python train.py --parallel_block=false --schedule="wsd" --seq_len=256
Each number is 500 + 40 x the weight over its row's rms, rounded and kept within 0 to 999. Layers, rows and columns count from 0. Numbers have three digits each. The size before them is the row's rms in percent of the matrix's.

# layer 7 attention output (transposed), 256x256, rms 0.0495, rows 129-255, columns 0-31
119:563525487462487426530521522514504510491531562472524486500523411449434525562500484509454512465485
115:451555515498449585502534567515468462445453520483556462531540454487499558453506502466520474427492
120:415503485466478549456502551525481556496524558533542548527474480406522517534402530441532515499541
121:517478532436537465492470509505552536555492525536450470463593514522551443534442483463547491489463
114:535470486534458465560487432486495523440503464478589538518435486468528542443497508527462574453476
120:510515431445495482481551528467495542526461535575489410550555571554476515498475447563548471488519
114:495499533577493496433473461509444454450472484516539529510510500511481433469475551486493530441492
117:532493499494461524493541433485513454459488522438514505425503530527505483471458502490466527430507
116:515513599501478490494491470464477475583433536458541506553539503500581579420533509489503564493491
122:506568450502545552389528537495479490494437498510563473439561491486497527464470533494484561522452
114:483494421537505547526531563540556518512516425557461500495564494509501507489560525582475471495520
121:566477526418482472481447492491473584461479467638483503422480515476538499491514535501495411541444
127:544533504455477490445504436504428500483564482469503464511520531501441477561463472497507525510533
117:484544525460478476479459552487497554490515528475614486434522497556513524556587511552482475485523
123:563497470499475468541380554619441503526529464477596488553544502587549536517495422509500543483547
118:459540551493469495481514413517422528503550537427468512534498499497526519484477551504467448472526
116:435528535504471493486481455584534468481450515530454502480566431519522512529497511478510546490477
118:461506461503491483430476511482474541446566457499516500558537523405525501574463492533504513471540
114:551511576452489479450497426541508492486504460533453531446574533500504461537538481509491547507612
109:594599526545500507546526509536517509433518595455535454496493492469478519498506527543473541486556
113:511488458487463522527538493463563487522508458551497480467508494387583498552458512373540483485519
115:485476524490476499514559545536509489444492462533427518421550513508556561477516457561562502524475
125:477534521484435486471526520543445495460436513492497482428521479545449492545475572462568490513470
124:480486448500560458484487473503484499521535494537467469508466523479434498437516517475593511501513
116:457467543540513487448556514515559543526433571533469514480381462541586505496539480528492516583544
119:509485529450513474491488571457514504469536566467500462483528495509570416561473528442583467430510
119:529523527506475380451523470474496511495578463518476513445526552410541539470547485440478498556461
119:498546516467479490469508501499519484488529436501444452524550466463465567435460524518540495563529
116:516521465549552425446502454461552452513485479452558524476533446475538483438474503498518543487507
114:490516516431435509477482532536549508519429426565575442452547481551509476477511511518519558516450
120:512551423467537494465531444489403457534418426519430511476497464608471501443487457445480509454522
116:478490582522531509466453496416545520483493474496472549493567476517458511512492433518506526532470
119:541531488468595526509533527494501467499575419502468544463478542527516534503503507470475594475527
114:516485469469485562422524529479497458495476443510488440483452526581488469558540507605477478504500
118:537493453514464532438557492488510450563494557477531551537490525520512518483508569547509465532488
117:400513497491483474544503423515497563457430517471499519417488510499492469533471509553537439501478
125:474504507549484490461496493503500510471503465497462432460521520518461462482476525534458467488480
116:510440440459548537592518587538470510509446455510466514517534550441519442510573541513524512489508
113:471502436529437466449503473453524519554480519522445489491445448502508487496478486439477495534491
115:563505516495488448542526442477541470538481500495478493458492471499483548478464590528516531493459
120:464501528482531556504476491498501557583462451514491446517470494449534457430576542513551463504518
125:496420487489516411532472538570469541490522501554475571547509462446473530482493486462527546542526
121:504527382544475454502535460548528508442547574498506476527569459565529442469451449442454466517434
119:490539431523531598502469487470558468472450531537463440511467468507498472489541498461455458558554
116:494545417507563546476581508516558522486502494452533464498498487512484513414500471537567428514462
121:474497399474476520541502474411530569472492512502536432491483496481474534458534488458525547552551
119:443389505567538458456478536459539500520464513480561509451576583533521524437525453487429537469541
121:585543446541420573549437482399435540481461552508526542581551475475495504526570449585463576541562
121:568471510502421529441469415499494518510513574590526523551470592507500446508481537479516600545508
119:510594518530489480549512483527492512504488460555442514471506497554538470577535558519533535528505
113:490520522553476477493540513542507502504480527503469452460510520470512462495517568508491474543429
126:521461510424573493553537428545562567499460457484526582599539483503495457413443519475510507498450
123:525493503466504471436497515514482479510454434486519418562451584522494511513522472447495514456529
125:536542405478496539544483518487481474495542482505522454511454528543534513569431528435472445493540
122:561474516465530453484545477496521546428438429524521437498486476464536536448460585466521510474490
120:514542459500495506501460479483530550513464537520491463524512551478517474537447503446510539567520
123:519457402440535466519455447471547523526467509436510557519458458463533505573492506516517458490490
121:498486568462468557437498505453516479472443550499543451473580484536525556589497511509464518542600
119:485543538470552527476491534490495452425543529436464531520439561543523484479522480496448507478490
118:437543581553492525518490537433569436528563518550526526534530494487506485466502520499513498497583
118:474477443514498422476525564474521483461538513547562468465514450572537477457489496461439529509563
126:501444463516434486494445518549517482591479487525463514509463462503526488541561523419435454533458
115:501521489506490495517461462502510542553501527453503474524480455474510510510516498482496462546476
124:484493529560477532459489509474559536488555459555456454517448504488496434536483531453516560431449
115:512495518544412517474539569495454428494450485564450529600484583539481498485553543545550475521533
122:486515522408489486473497536423517425452466453529483469458421441547538499414547454547427381478484
120:477531498553508526508482484513543515463443430475423497501503476476481456487509471528526489482527
124:557550507570541492440499562517490533465560523527481455491408457514457489467490515458470507510489
123:519499508522452491494489490535494469508429551488430510528534538478496548536512493485463517509490
122:514486527425534475552511545477540471468470465554550562440505546557524467482533519565521536525464
125:485441540463511478525474467476506525499419503497426450488483519441498493402466423481463487444553
118:567504559449529553494519433504514463549505456527462524488486516499438519451495537447518424513548
123:531546431469493544458476433485494516492531570523502487509534487524492478445531470493573418504557
120:514553423456487511406585517491475490492450560497555519509492472524501452501502468457546460523546
122:456428475454448508513511541524515542588573529522503487530491566452468505426474482581527511505463
115:501487492462509493489508473542504539544496560594474612492515573497519444527543477463480524571522
117:469508444542534428502540488473518494447500514589465490537554525416469567510452547518541528520480
119:471529433535544468458483441508509516507486515459433540475539602470531514423504515473472439524483
114:538516523420475522523474464580524574482492484550558510514464425567506447543522491429461457527452
121:567519470520474501547460528502486489441523575514544447456514492555443416495492515532542498587521
116:497547467483422485539541477539457520491495504426469413491489434396488540457481460542499514472500
120:513514529489415491495496429432505438484589544458472455542415466500480551487523474528487586527502
114:513445446501527488479509431472554550524475510515556479509521500481534488527472438513480489429451
116:541521488547477518502523506505478477483581462543565472560474455493479462521482476565526469524428
118:478484448506467561476519465526520550503465437564509521502464478507474500514456527529492553464564
121:514522468474524506551464476486496466503505545458563560423496463510495440438546452441499524542492
108:533541436421497485486559489572487494474491522485587511536511536552495543465458519408502480484499
117:512513516510533533519468484522482441492483488549521542535538560467400507538487509531516480518482
123:499565473491544436528479495465482466472525459505507455524528546476493427512479491497440558539444
125:568528490531456566511504455457521542514473503456487503544474432506472520525525524431511504512549
118:479586515512473504440503517471482628514500465514462502495523533551527516507551503496475493544482
116:533468485468517446476510517566490526464495472380502406520468507538448527472570544485552550477540
125:468529562463508468546474485480481512510487469478465516477483468487460522490582490423523534479458
117:452530531436530497616455558543528518480488481509471444548560463512462452515492495524512497515533
119:478516502479469544441448519531539521553553478526539519478572496511553473513537580517518459548549
114:554509458573453459453570485481544519469546491478497466500530488468448523579450530409484439556453
112:421485377467509371502502545462440481521463510466500554517409476484487487494566536484485494484522
124:465498496511501445521477512431512444491446520519506509496486601487509578481484406546558569538484
119:603442453466508546481517451495478537469501491522536630460576421432500479488549491519502453456507
122:518492529471479441475552552470499429539454439456566519496494518441502525555517475491538519489482
119:477544568537502491495444546504578489544474482472532463496524441539563553516503481502529531573511
124:505467500537473501448506498524532475601441415479456515515524524455549472520524468459486465549497
120:515456515462515487488490493471457527582531500488431493464509550574522495525511459529548490556521
119:444504479573540414475508544525512485531522434541501550540518528417526516536469474547488466482575
122:455514497601478438521487476525474532491546484463512449501521509456435514474487432462526531485523
117:601499494481519493481563494536517521495515500492464518501555564549479501474566501521507496458511
116:468456477534511459465511509452588521497497503532552550568490506478485473500534503446604512527498
119:470440477487420452534423507452521496476488464457520467495560445499492496490480512537527458487559
123:425555494459612539472507445468458493468495512486473498474494365499524441551566525456495553529525
116:537490535510521472508507503545455479507508496488477488517532426528487478470481566497478522470554
118:503475476422488501504469512551395489516429481498485475551486449396538521485501482510442526555514
115:485481588500453429479554509539524531511557498467537456490544580567486555478449527513435495499553
119:483482525409453497517552434537510487541510476555482509509520431515489492454554422528534547570483
120:479479491535416441459430550539375530500452582463494477466514516460464468552500472504476548551579
114:507518481460582538554528441541521530532477556547459523504393433513493520537477445540551489479536
120:488516505486477531517468502439584407433491513513423534586498540514513549458496485502383435548538
116:514507499565535505536501567530533514443553441467477525459458467524513597446504539511540508571523
124:491529455504454485508535512413505513520495508520552539505481469529452510591510475464470462466518
117:521562517501454558532486509481536451470473494428560495497597561493549450500472504530544403503526
118:459511527462431542520488508505544461518516520413497547471558530460471456486528474540481485415583
114:508475511511473494570598492449477526534533471531519501508589545533479446503508484447514444494539
113:499488533480536523505504525476525503448559526417533501516492562455452436585566574482511493571431
121:522538508537515541474547489497463511445421530444536488465540537487470543480535462463508506503449
122:543567423465483565556513518518539498425507440442432576542498453495477475466491515449486561479515
115:430527424550456488516428541508454539525492485486412552508539447505527557509479512513512535448508
120:533510436549473468480483550499558493430509432464476465533488483551455502576548485436527491466421
117:495538512495463455479479533504529483539471555573503528501482437567437459517594514528547468538494
# layer 7 attention value, 256x256, rms 0.0397, rows 130-255, columns 0-31
112:519475506505473460536507519501567502534514461571510505549481505485514449467519498573462494580461
118:451543511509437530557563506428522530552505530493488509519487534499468485547606519524533571520565
118:493478488561514510509469547436458486490507525473528459521552472467499529482549511540523504519440
110:462485499494500577511468482552516516592527427450453467492482477559462441510475516496477497485499
120:490475590466466569530480507505457468500552477447491494443468517518536532446515548475532521502483
111:501472525498485485550477445479522540522478469463476537469436499441493541497514489466458473544569
119:518495536417519476400467515522521467510500494581497486552446543464471463523513496534492472579486
114:554543439505435475450493539537526553477521410521471508541482442478433502563472524469464476565523
120:450539521474467513556619499522542474507594482507517514571554526509431471514529493490491475516502
109:493470640462448511511442515460452540578527517508526449476494441496559498367472500498564508528449
119:557439498556487604537469533455502467469501493402475445488458486505469537500542504500509523413441
127:545467518491499515533481449481502529513440512528470509433506483494507475459538477478518448444462
115:454514452544501565547558475539408529523528492555480501565458511526473521457470512530491500501520
117:452474503546448548470551482486517401516432394495470433485530488414498596481440555515545501537450
113:498385522481500478475500560395559505499493437525497491555545487542511490525534547439535551493537
113:489446538427513463467541500435518523452562494488460499521492481463522475460459474490480527469532
113:471489520464521476504496503562484449462539491486526531501477512537434475490434494488593529498482
112:506503428603485520456489578472478513514471507471526423537446550484534461484427499486549482443453
108:491512496537494490447546452517508538474513455562532549462526486533513543534504448436470522513481
108:542496518510447470563494493421479436359572538486442452512561502559439441436537410569485509517535
111:487512450431517530500467465531467550551478442500526501498517465506522436564437500473485518501477
121:497510549495519466522464483531506453452533471577489490490451587527416497463565494527508468448554
126:581501572538502503505446470492520469464548557423477443517503535499554484528517442497533497543552
111:511558448513506439536537470524520517468423516413385479493524499474481568496546543395520520483514
116:406624427531463538532453423415574510526490480540517454531511469455440534469510521559510533449535
115:555523519453455540528530485595480571441522479495549502490517420495435506520521497489509581465476
121:521533503493605502509519432487459507520446460526555548487467601537422511525472490478519498424462
117:459476532482559458448548520599502389490398550534515477534492470475432447602517497558486536497473
107:561536546413543571521481498482457519469544470489488601505522501501564505503503435503468516542454
120:492479537472435493484496450536581493534513556555508415460518473449495512482502504540457466490454
113:536472456471474533432536516515527546492559496461497587508458453518514591535458504548500438501505
115:417474546540452513484534488487506578464473505486487518573500522434479518515644561531505583435493
109:460516459465491495503506569430500515521518422528452493463470526478463473515574514468498496543502
112:487497541467510478542474495435565550524470449433536416494484534512512475486554481530541622532521
119:499565460504541524425483503523536525491552550495515454469507546573468549488551518525412536507559
122:480553498512541552555495509441471440455539522551532553534497483499535515462519395493529503502491
116:479556494492529480485535457528436443509529473508457499466475525497489533511425496502454492554475
112:495496544469480466504437504549459465448516455466511447480540562507429502476487480492546488511504
113:545540537480597512523465468501447447422502539504506467507483520443513503510481516570507518543495
115:569500444457533536477487454485539530449517479509542487542480541535429548517426535553445564481530
125:470411461504517512494480489574505523514466488441555453491513568482479531495527446494540498529485
119:469468582554470546563522508530512471537442502498469566437427580405459514475550400548514460502478
114:580445580530439503393509615550585451536507523512476520497472473499425527486476507450457497474505
111:495443505487511456528528546427477440510575457496516572472554503542540440549461547507409476532549
121:538510503480537478476516575542488407491515469586472576511526520576479618536504494452428469449513
117:468506534465468537541593443503494465527570516526492489502480438537500501505520489490499569491464
121:520476506425529466495529492510551519507441411440477522491546499469552443574456493472475502453473
116:456521522457571442481568581536509526447515531526491432497533497491491533478544545499514476471553
121:430419541548530544531498411540544476514543457464515527487476503486533461545534389520500479482468
109:535509486528474541467521521468460524498462506466456526495547544520473467496485482483449482462522
118:488541501553507474477470515538475479478513599510528502402488507489544501556439539522466466496546
121:455518537534480504507501498498559589540563566477530488488566484512508556474458495472553500527566
128:503522603537466504460504574414520490441459528533529506488538528433448492508454445485490486526577
114:534513509518452471503482545536531490529534531511510536508547527555592483502511427512596423491498
117:549508499558490515539516509501418515558530559496513445449490523434437479449477484519477504467490
120:481514549475468497520534528476563434462482490546478557559435552531427559467485525495460437597478
118:511484460569512495496553502462481473474550476474458469493424525503497473477521523459424554400418
118:512500553535413496471537520515514504483490428508572530402512454443469408499457514530476463434525
116:469521454485408444419445445554441508476476497519483516512425510460492518501489477517458487544462
118:442453529456585494586516520444481438550520550463482482433494603518452462532489445435536484452463
128:516477484457569494437472488487500495438427531533469527444473500441433518475501517547513480508558
111:522458532468483529543520517491533511498529524504548424473424538510498447537524538456502465514547
120:515475491501482595532436510473421474524436564533531552487516508498475496503477529508520560475559
113:510536555451538483508528436433481475502526572464532481520496563505520503517471519517580487522553
118:535477444512505523435523504515441522519547553504534549431543502535504522584489529502442558472459
119:510492514464472477454520467461431492476518522488576481532533558450550542483480601516516486498419
122:493550483492479554461585518455458441406472486508539496464565559500487480569543442477535562469515
119:506470582437524567461479542471453553471614410475471524481385521473542508520504436535483397455444
119:479548495564495530531480463504454505514569464517568447532569443526516555486476511550449513433454
125:605474489460482481512437466573495488476538493520463501484438461495500500566515482578472454492484
119:469461559522486499511509542471456535523460509444485564450562530593506474494458507559559507573455
122:406438531484528529496454594498503459530482532533544551451549522472432542485549535500455531505456
116:494467527529498515553442573545469443454536498503502422511426490521455559552497483527542468552461
122:508582486388554447499411524494506479488548558494529435489462520515514450523520528468471544565495
110:438450492535453474510459477541417479505484485468531492518523477527529517421508557444516521494515
120:520529494501470549508513509505486449480466441504487549506452466475552583449548470476427523465521
119:484505519492498537506537458447521453512462522564577467469467496456442462509528551502451488449488
112:528456469542529510480460531503450516482490509511385485490557517497493538531463518448460448488509
116:468479535490488519512476482590474482534491536460485511518443477502551483511467464411531528403461
112:474414482473452481569472511443487485570466525480496525572496545493571528566509580512495468534522
116:548581461478551489573459539485484493539438499466475487441494471494524445541490574493494554490552
111:473548517475521519493510504607472509539549500520421557443498445490476480483499414501536538524562
111:452460516554520453558546496451543511454457585487504517486480425477451518462449507452592552490513
114:457477544537555559521500537504492514593483536437521521476514498449470466519567522542503535488526
121:507487440481470477505553541510507450499477428562426472487579531493453493490516448520547490449447
103:518527590537540500524498495473534524481434474540493502496548538489516529480532494530479526459441
117:486498491429483464445451542437493558524533472398507495481465497460481475521505427577400512492395
121:575464559468477499523547493520489479518578546471463511514538510500492514455482530478460562453498
120:541461520538451470508504454478464428464481486565459515469448503515581478451468473560528495401468
118:495407509497490473497539539458484504476450412486528428525527483444485495462556530499574443544482
110:469520534443426508534536519480458441506414494510605477547527471453487492482449498454475462526493
128:495471452439476508583501586556468440451464458489509479513497521519560555488462475502440502449572
113:516479479496505515394572492508522529532485488484461540532506470520552504529470544431481501465533
114:497462509519493454576489500552500568530444487498501478550405482458469479445453457462528587546501
114:497518523484502454499497503492448516488414460508505447490554505447515585490548407506478487520504
109:551506537499433463516491488530557466490522557497478450486525528533546505457514482576505545532506
124:506491476429484510510475508506404504518536515512568543467506488529521493563517563567479532502507
115:349505480519515529508475500518525539502483504553458438533497525479473549516476477515458455488520
122:496516495514547506546498452522478522525508514558552487502540450514475527496445572470538450501527
116:523515533496457486506484423499459513453509514434488509570486528433476490473425581512505492432483
123:530510538547488447544479540489448469464515509466486478469528477529538505515451488577515501456469
118:556529510517465442603456555472483512421459489502565513434496554527548494479477539513511489419474
117:524444488444455491495483439505525497499530492466462498545513446486501524461486519486432542527447
116:532491527417543498430515535461517495547445509517543499496453419466527557501427498512491420500497
115:494501536541450480514453530504479521470524500503463416540535506513570482507587494423534496478475
117:496547496465508579510478522519507518534430543460472501470537505508440462518490500528517555475437
114:500522417477591494470449528541608511486513503502458446524479549499606480501431511441588492510535
123:479500549504445524477453476545546457484503545482505528569533527560477537446461455527450482519524
112:492500533524458483443519463573514488575554451488505513445439489489456497568545468468518440507473
116:527444486485465514494530547503462485518460497439468481527545511543500447484489537538570458493473
108:523488551525552495489475503485575524495478480474504552493521400463517518464489485450545597440398
119:374601494483487477536478478521503458517490537425538445524532506513528570566488454435585475478470
119:523478506460551528495614524459522457499526469514525427578498468471457455565476517511531432582531
111:427472530534451482520522516477524383493558457560513418440508571504519482505452509481493488453488
115:482433536454479454545489519515520527494551487521429554544498535505523529467482528540538531431443
110:594488475484468468487546432452510494557480475480565534502434546555608562546559474438468522441498
120:536408499436587558460582477475498517546550518448463493460551513499505513462488449556486444487551
112:425539475455481468550509519535460513510479495516485466537458530488459477527486471469446607563452
112:568465456490509464498462534475466502429525576520544438460534457521506507479497527544448471555455
113:531487454480498532559470471519499519536574492556481446495532477520510553566520541478468599536444
109:451489513517494453509440513508508542526480494509458496501538507514487502392482476510477462425521
116:556470457515528420489532501534507474466428533551571500474455508515502453511532499525552494515479
122:496464498564511459463565475514479528541488479524519486529521546544510523558527498603514390495504
109:504538509483505509513495487431508433494515476531499465526474529553569429520540515571486521503538
116:500540520517547491455411485470508573493440515564466467482529508518479437479449454489468518536554
113:482482536509564523555467515540441471488460461502508497510517531513537502467481454481462542510479
# layer 7 MLP up, 1024x256, rms 0.0571, rows 0-78, columns 0-31
104:452487500541470461511447437541488524491482467455541527414527505522540503537526494436478499473451
102:581512532538464502540503506505523486557518491424530445517557500424468515443476529532492513462522
105:454485551503515494552526557459531457510438572576521456504499480465513513485522441529390456578535
097:565461464480482478455492544514520508424491588498537540503511517522450484438568533578505553501516
097:521575508469512519539531483493528542481453483521509504449469520452464485465514474517541489551562
093:490479505452496509500458516452469451457573482443473569488415538495492494528495414505514511527443
104:477472556440486512557507543532470505490482529517510513553567496443533526552529504513538461472438
118:469503501479462451554513502494458572478476493441495462423511481407442544542506512490532414461515
100:510471487529480478450566521481470513476492513528538453469479508495479489557448479496524494481506
100:462514547418449472506459453528473524445530533531474565480525526378557521484492422508527528461524
106:439489494523531476517516476535454550564486414539536534456530510512512457525505514494532511498502
102:499587485460496494502405461500590480445582469485501458536571484501431567555514527519489463449475
095:445545475515516501448507466533531446474539558444576488484521537525509440540490495484475498490491
094:419506469454515536480549525446507590467576534456523505435550441560506485489489478531490489476543
104:568485493455468493435573499477541518515588430530522502519494507456516494587431510540503550484475
098:481603488477433503449589492560439485502558525491486548474471427486497551446491545529552486474508
100:490512492495512514549457559488455512474473492499470576505610538435486487466446556455493505540523
095:528575481481521510462493481498545519472554494490492483537472514481573469464492495514505497502548
096:484473575521518591518474455381539569499551483485481475534527536488496521544423513526517518542524
098:499481504524546508501503531526524520478542476521496489497525567467508472540492557450588541540434
103:547450448477487481506549512595574463537565460543573485500391402493511468493517471461407513463499
098:521475516478484444555496540457507531488532386493502529533471533527480513506424432534452510492468
104:462457611463508517527504461576508519509510512474467533531498475475523471492449459550472539563476
102:481539542486451494563469408457443534478567496467479485472544593435506546526522444456507503521560
095:486547493486434484588521433531528432537502496494510480435472538459518545499534533430467546459581
100:504516472538549501440484487539503562520515469482516540503524546426519524476570547500543446504448
100:535462551466528481518506523547487513502456464532468467460529473511484584502508529495515480493459
105:483558434544482459502514545551518508467497576531461567530459432418563509522514469438483527527569
108:529514526557481516512459530563486468504486443470458503510500407538501584516509535508551510508494
098:521474497499514583487495452501439552518494438454627468467493497584492490522543520497465472537586
101:525528497547493559516559465520513500528421527510460487465539509466515516543535462527500526484483
103:481582523502468466501515463495547525399468547527555588521469528487585506502467453539469509476613
101:540537460536514563519503516540446521497441490501540469514438510489534467466606560500455462527489
102:508486526558525531453530493486450543467503475503531536464578483544515489506538503500458489528531
099:473448503513456501477517515489444453493454468492464475528501541487438492551533464570554512442450
099:481497487532513463505550495540479571477565530531488524525502543515431506542553538504518455517472
103:469476571517604490444471554479524542444487538483504505474526490511475460495469502544477468505590
097:453570516431464549472455470524425534502492475533561515493459490438499506486521498417558480523456
095:520566450513481492494517486545417516486495442476539491544566476541496545524491495474550583536541
090:527533455494515530572443588455531456511520530514498530477403551504458513485528573492434485519439
103:530519546532500511523483529469442483511511480506546488491542560468412480523505457519503477518553
102:513408552462469482544517503484499447424499571562481511419573517448522525500507493446537473563484
102:536481417512588470532491502481512488573541492492542544428532509492476508514508468537485510463505
100:528457506459500495465492477518491507517507505494458441524524488541472459511500422518471486480481
100:556471434455482523541525517505492455542463559522546493510517540559384521524498449566445532458466
091:519525517574477455511471522513409514521456524521515436550545609537518523457446542485474499423487
099:471532483507475439633502502449460473459576513514536577450467492442438458519503562492505462513458
097:498496434542512561418493516528537463503592436513498469410543503468580518438481537461472502520448
096:481495510491466448479541510453466428510519478517502484495449499495522488523455505563458440510505
106:475479437532450541473485535476420479483491455572581555469520551421470535429456476499480518536550
097:451549489508491556443446513508515447484439540448452557480616454504479501527481430498402523524586
100:488534499502503491542467551442573512534588529482516487456493495589535537522553535493514501524553
104:454558495566478461491449554447522456530487543509496546525535538492535571424609542468542548570459
096:531488521481558583583492517497543575529537463507512495522559504519493446467562480525597533549481
104:527547511543462532514425490465558405483507501528445518510468468533494495425454504467476579519513
100:551494471403496486486517428471501489470465522484487500583478551474588550476520602553502535464488
096:467592547427573454458497445573485390543567572566514532488495480452565454527574479544506467566500
096:512455477517503425468445533510461498470503476436497595485528603499508481532475492477488497458546
099:447527596481562556520461522437581507459494478417499481511496571491525530482426530512420517477407
099:525520496458431511581477503505462412549475471467505409488490503486528532523504490440453554504558
096:510540523452460503477477521570467480533473512469493480494479540494497523534532497507511454411465
109:492538600636500539514483509545527478524541485507455556534587577497469510537544509455492479503493
095:561549523543532545567450537474509537479506506553518548546539589509566438466466455512483613556493
101:571467462509501492481439491578546457442468527475532538457576434458504532507544540498514495443450
098:518556477503509483525526426510502491587518515441521512447446511511515467504429561522409482495517
107:502500505467516451550509522511434455558488406495548413562511561480531468500433505533529532523484
098:530494475507483494448450558518504523496510467488531581526530451501498495504429472446419548571491
103:468516484457514480513466425431480488556475513579514492454541509544473515480472492477520495500481
093:451533511505524500526473485543491492432525542591473549496497505472497412419524506537522566528454
089:520490451414495549449468538498445472477525473421497539531518485534510561496540527538555655482494
101:532516532472490535488542479561562419454573502497494481484519555463482481544501502495433494472485
106:417467411513513566491430561509498510456542440533517513507525467481422538506498479568525466561537
103:503469543462494492527546459530500503416480544508502533479508504454551467494436422518511521521556
085:518556527533514482566473488553450493525466512449540444501437519466541494536523485545535533532456
092:520491517510553511497587495530526563539512484490544432502485481438480507441519529501419481490513
101:473487498460445448453498481471514511462446494503460600501514423572425438515453466493493556593519
102:480499451544534546519480520530569513536531575433493531440513481549422496456454541457436456509525
109:453431480456514572485497478545564511440461464418497531563528519518495472551477451532424566522451
106:560538515544562478459484490535508530493585483574472447453483456474523486473495405500417536488501
# layer 7 MLP down (transposed), 1024x256, rms 0.057, rows 0-78, columns 0-31
097:472516479457502511471456568532539469515460522540526520502469487441513520402445519485523525570535
095:546498446420473506452536461427500510421519535590451478553473517546562486547493484478410459456513
104:523549473504461524481587467516502505457567417498460460549514516471491481514523481512496523428467
098:448506535478523542540554461431503507523540468490459499492498488491479499514561468465516491470505
092:519503513479488534452515531510522495542429421464518508587529487525489502483520489515419541499490
090:488465480489486487504474542537521448502477475509501462621482478545527470493423538510492523498547
110:434484480508534477550473507473505550534466471422576507513515437503565537533476485555453471496528
111:456538484410548525462450526464494447470492508444523505505543546496451466495522510452464496504478
099:515471464499464454461510470512518514453428450477511579495498487450457516509528517503465461494540
101:498486473490506513464466482493509493513490523474545552468470445562447503479519541572510508485477
104:430455478478516449538473502515498517414487532495499533499478494568445467484499501512519520517528
102:484467501490463526531493495474440497466502543564453510420448538471473466512504518524485465420508
093:533475504522497500551504496478441521520420452520494558531536470433509556516497489545529503523531
093:530436531501473474498446510498423465511538437553440455533460413435555533515483514499487525475473
100:431499455492467398535454456492447487527455510488431518507485510523457454433522487506479474564489
088:475551445542556453518466579474495476514443428493455503502483514494482529544452507522473526574445
096:457479448515452521525495437464444466453449478463481467499457510552513502490522495544463498515543
096:469481464483450553543562567498521477543467533418498492448567419466429540544525516497467518463485
100:467490534482439518474519454469539492471535515453475467520511505492445447476523428554506580469439
102:469447474433476454490468432499523456537446483518477515472481481518574536565503465499431476460525
105:526498574505510531521490462544505477485524455492478541434494505496533492468454569518492477544493
099:420508475489475461542473511490457480521452498494456495397495458533534539448545531422549470487495
105:453541518464519480496502479423524490508444513447517488510461541399428503442533505433463477495523
107:461485470506552531477509462463480445497517504443540556522518561466499540471503376560506516487506
095:552541498550508545468446466550493545527510525550480463547486490495375528578522521523501504460440
102:558546549433426508524486466510491479466473469507494484491549462507485543534564490502526486485522
098:373502487568531521498559444451459454507591586501575526581456492455511483491490498446531543516547
100:538496574470460472452478451483528433488502546475527440512535525529447516441542546585452497455433
103:520515437428459472493510475466432524481503529493455546503472522463501442551491450527462481523508
100:441520486496540496489415462533535500506468548502450522547510500471500500480486480510583519523374
096:524466481566514465497510551474483512431536464501548588495498464512487483489439523506562525495519
096:499450487443472533528468490506574458540560517439463433457522521550436436540481508473496533496498
102:431560557476524500443461536492501568435485489523506518481502497507512521479437426550512557495475
097:488527516496486439521530500487570546507392460515511555518436501505526525537467537489554464460530
101:476544501531510478506500523478521477441524528479516539437478452568541479504459544471511510517559
100:512536539466536488486451454502506460528466495522531422463513475482532524525474470554529521486519
101:525514544507475483525533464467465445490499527414489531455481492444490487552493471473534569526513
101:457497519491525497401508544477482472519531536573525519497447524472533498510460536547565472492474
096:498505511558487453522508495506536534534488543524464408457534549496483507521537464456491492502423
095:535440448542481469482480477478429551507460472576477535598524491491522481475506514491494458477524
100:484413486531491499535562500545516456462508559487477491406447522383496462589454516490432473431478
108:522595509568537513478480465490498563571484469472503452534532500553482553489509474596453481507508
102:531473532511400505509436512535498466466503502505543479519473522519524462557481466434491529481541
094:467462490518527581490483479470490432427512471476444555496442539439497482473451502484541499517523
089:561511563525441530437504467470562518510429466476545490454508540505560465534474511475499473569571
098:502517536512541552489556450515457502542487486514526533440521455467476585493518519470537514504471
104:510506530507473520454491458521476488427541450558424431521472521552520504488484483472505482494532
100:524540446469471529555568489505592483532504529533527529516445458531466497496474556470498559412512
091:570564500441515526525488519508521528500489429492532502509417507443503511475476567504480574479523
103:417514543455518506510492463359467449493577499507493473508440545505496497439474482514533495503506
106:561551504478536535460543464462459497525534527485502453516432504572516524547483464562484494464533
093:474488527505480532509460489513430468479410473488547488527524468397518476479453449445454457448472
105:470504478493494471527494493552474477433514513531514496449519515537425483532460518520474406514563
096:530485467483454424462501438500453419522400560457494515451593483480558483530494455511482499518537
098:531525582417500459536479520478507553555501438507424501435510525551504485509464517452577358528477
101:500502535595537557451491588438532481558535528480478467489524379605515486523483496471482542569463
095:474506584510445528535561504402426532466523397469585472517522534518448492499502456492486524493429
093:521484498492492493471470510481507527522468443501541451480440505466450425493479491519493458550485
102:489457454515521465558590549539463441507504486524491541542532547471459473511413463461506473509513
104:447508439492548479511464418494488510510524575524531541492487530419550577512454471491489514520519
096:501467541533511529476507486558498468520528524453427519478390538481472520439570496479497499503504
113:496458506552517516452500525454531479567507544476467436560421507473516510554507488514555588485520
099:528481515449485543477542497504519484492518481441549463533405455525474489499530480536579541461476
099:523472474503526555505422526495490516590439499497476517484470519539492461450504471478482465506404
094:550449509494538512436480480571490490474549461508489561436458458511515455529496508466547518577501
109:511512512522516611493468538543460493574463498503453486477502475497551508461544500505426482474466
100:523609512517519542473539465525557417550445415511465434470441455468579493538558479489490387539478
101:527500521485506425429507540538553542496485441391488497464531503499589517464542557466496427468501
098:498462490478486533509451540517482456549466484435490473441577502525622529518555495495512451571548
091:473474601534458546527549502522540509561516484487453508453493567528434431519435476463478497501489
101:483520519482553432609456523481460499507473454520542539453570490549475511484537464576506506536426
104:505471548534547534543480408474542469577541505468499468449497521570553472505574527464456498539514
099:498458423469490521425444450495505517561518442460514514467439544468506573529487553449496443507540
095:479380451487499563537583472514522580451507526552537542483491489515451475531512466489479543544547
096:495428493543465495517485529507475393506566502526507448475596506548479520486500505511549590505432
101:527567521522471574494515515501469449533543529541563424513427550515518548488515511521533504417451
098:531500570492489487473519503391518481431526369518485536533439516520479483524541457586535637507502
111:505583435513488523566550548551506508498490487592522431463457555540591462494426493510510497531526
102:503517498488474555532519541490470489481480508392586462456526521496552544481549487522512476554470